python train.py --head_dim=32 --hidden_act="relu" --norm_place="pre" --positions="learned" --init="normal" --init_std_up=0.0625 --lr_mult_down=2.0 --beta1=0.95 --schedule="wsd" --decay_fraction=0.252 --decay_shape="linear" --train_tokens=105300000 --max_steps=6428
Each number is 128 + 32 x the weight over its row's rms, rounded and kept within 0 to 255. Layers, rows and columns count from 0. Numbers have three digits each. The size before them is the row's rms in percent of the matrix's.

# up: layer 11 MLP up, 256x64, rms 0.32, rows 52-88, columns 32-63
# down: layer 11 MLP down (transposed), 256x64, rms 0.756, rows 52-87, columns 32-63
up52 100:126184163070084167137108153106172159164137088130169082100138143097187135149118119115102114173067
down52 101:099116129129131122081145097114115175126159066145118152118140081140115151106167147113085146102170
up53 085:165143143119145159144105162138118090155129181152175136120075165153099138117167132074068129175119
down53 098:149148153133133142169117155144134065133164118198139111167105142158148098114104079169170088161174
up54 100:113093120153169169192175134089149114165099151170127076132141154136149122138076124134118161152112
down54 096:153153088026170194100134068136143116168152136104145061115124138137133119146197197136158147158182
up55 093:114084121136136169107118185160141099183098160144158098075153115086171094108101093114157204125159
down55 083:101086082129133086136174149111121133152131148173109147126187129168126153142202116095105100202145
up56 094:123166087142074104132115158088173120114124137139107092089123199093144112129148120144153130135168
down56 094:141141153148109126115148124134144133072109137198124138207101151137175132117128103115111150152092
up57 101:138114109172094154137122125110128092103081128106139150111142045161166117167158079105163156101153
down57 101:173116124086161090105179102150106088143178114102125146105077186130122083130136115108080142147077
up58 087:164083149136109153154165122114097048177171159155177124168098143177108082149097105100165167088120
down58 092:152198141127138101081070117108176129145112123109086154127113143138162160075094168111127102190107
up59 101:143127132054097177146101084107161126214140175082119117120126168095165156098109119101184171150145
down59 106:144122121074129172126110099091128063138133141110122104125106144127097102026147104143176138084135
up60 114:152128175158109172159117114107113173095134147108125150073108128102128194088142136119192141079132
down60 112:104178133152130143119110139174151097127143113009104118157110080143106151141125133125183158146144
up61 094:166093194055055204093111102083078151190142085118124123191117136151150174140101122127163164127137
down61 101:054172125152130129136145117090149119157116146125117091125128144124088085203156130083092172161183
up62 096:078085148100089124153144150159149130097169204119114123093161069118137158141122141102105164104124
down62 094:158097141114183160192096156118157179147160123134092129150120142119129090134127147140075124108125
up63 090:128117092164040097100111138152154070160101100160174101084111098134181123091160097182125114132099
down63 102:176061182119167123144121137096112179173162128122129157153124179138061172163126141059132120122079
up64 112:120131108105170115128158192112147089103108096072117164171122104108070119065170131112181139134118
down64 101:147123053202164154159152205145112131103178153108128072127127113086118081116129143146077153125189
up65 092:088162136062064125089124112142140108123112161130135124157083205102131090093116136153138143140156
down65 094:067105161075116059109109107166179111157159120203127142076133104127125100156104158181120100114136
up66 097:131063126150100118137117147124153174086132150065088123130164157199166181140114108141160115113108
down66 092:067120163069160098050146089114154071080154147132130082154137107153095164161148143123132178097114
up67 074:118149156132144088129156173142137118101141123159152166147120132106163092123092077078114124132100
down67 113:150130131103148172125112046071157111167102155142150116136153135143082159135187152226168098140135
up68 115:076152137092100099088072154117166140096136137101142149087092155128150140146174139148147105178150
down68 103:150130094146097115143155110117107100148086169071072136161146187111176146151180085160128100123107
up69 096:150168139158132146090098100067110171112172188136135192093098113136136106166114160088104180118098
down69 104:121135159092140137136099135191156097125069119085153083131108115181141164190143153120132122101145
up70 110:054090069099085158182156146175149106135156091149097131103102106123172111092160080063123119155128
down70 097:089149112096153192102157156144108185108090159161093098191121121120075164126119142126135116154113
up71 102:161139060103097161138128181156154131110147153129094149079154158145134128197145128098167186118106
down71 097:107149132121133123115177151112115138057119081118108064130103102118103057097118141171192167109111
up72 100:131092119114141157150145139178130123095109066115135159071075193120104114146084163094107110119177
down72 101:077145176117123164077139113109055116143120118139137152118095141113115152163094060128100164140114
up73 091:131177137135103189131097115102134089143058111107177149150179121151148145204108110174061178113138
down73 094:134094149093134086147085159174129121088168123164104053159155176118190169148101177121158110116042
up74 103:137128111136094119126197160063175075083104124142098103092079112085093095112142183111095104133137
down74 113:176148086144089154155159093170116099118169042103136154157151122186069160109084191123123138141154
up75 102:163166148116072126102111140101176108087098111134145138083139151149099139128109192190122144139108
down75 092:158096124130078163125114114125083141110138099190124190159110153099080166140151102130140183145032
up76 099:120167105154113130153144181158139153180119132140156141101099177124134153116145154122159088184172
down76 102:154117162116126102134176131131151138105062122174173171144144126074097175204149114162152153195119
up77 101:203164146072152138151104104133153117125123135138185155147161074142149105098149088112132158099102
down77 100:114070178118118101085174126128163075146138196127157114128116081100116086131141108116138137122075
up78 085:167072092176167154156188136151132138098092122140085092067123144152209168109157180138090110145131
down78 093:078104126121059105149109199151157106129168138082159132181156106175115123168120116131108111123165
up79 101:110115142154127164178119120061101171121063115105097064096121079174130126105140136159142141124195
down79 104:142142132151166150100132079179094163055125208139173173113094078136113078113128103159114161188174
up80 088:072121159138137134151136165086117114151154136196083108140052140188154055144147200112157103151146
down80 082:173104155138119121106087107139151139105107139184172154090157122106120126092064110193117184168124
up81 093:156167098160095131099134150182144142137081066067199122141122132156112102113119199138118143161146
down81 092:125167139089142118172198152076091133134158138097126084164171124134112133138149076059116154133118
up82 105:179085088138120186154141132144149135139080096106204189107127154166116086111060165106128156107111
down82 089:120110138147127148124129144080160130158111121080123103157157157060114089172130147134121164152134
up83 101:140138144204112195159154143143169148139166089109107141172090075119113107089083133107210120209083
down83 112:087158150178093159168151108126144119117145106202124111106057092129106113133167116113169102118096
up84 103:058133125107170176127148163134051186180099123099126109147107144106080118138185153123128146069127
down84 108:106161126124141136123081115142149087213170113130120093109107184119088124094157125119130127160127
up85 102:148122106061097095113107073121119140104130156123198093133102137152159139096122110146156105144076
down85 105:133181096126143135115150084085157191145142108113086170174212123097117087111147138128114141168138
up86 082:159146132146120143113178169152112124121137138143148061068141145154140140136104141064102142126138
down86 095:135113072169177140145081103193129111104092113158124153119151148153175111141152112187153136133049
up87 107:095145180104116159122127119120037112131180123096132134104193100109117108090091080131162141156144
down87 105:096171111159120112121113144133139090126092153026169135123137070146138138163175184132103117082145
up88 103:135110098137124177148136170044161136115125084136115065160136117150097116141131160033086146143122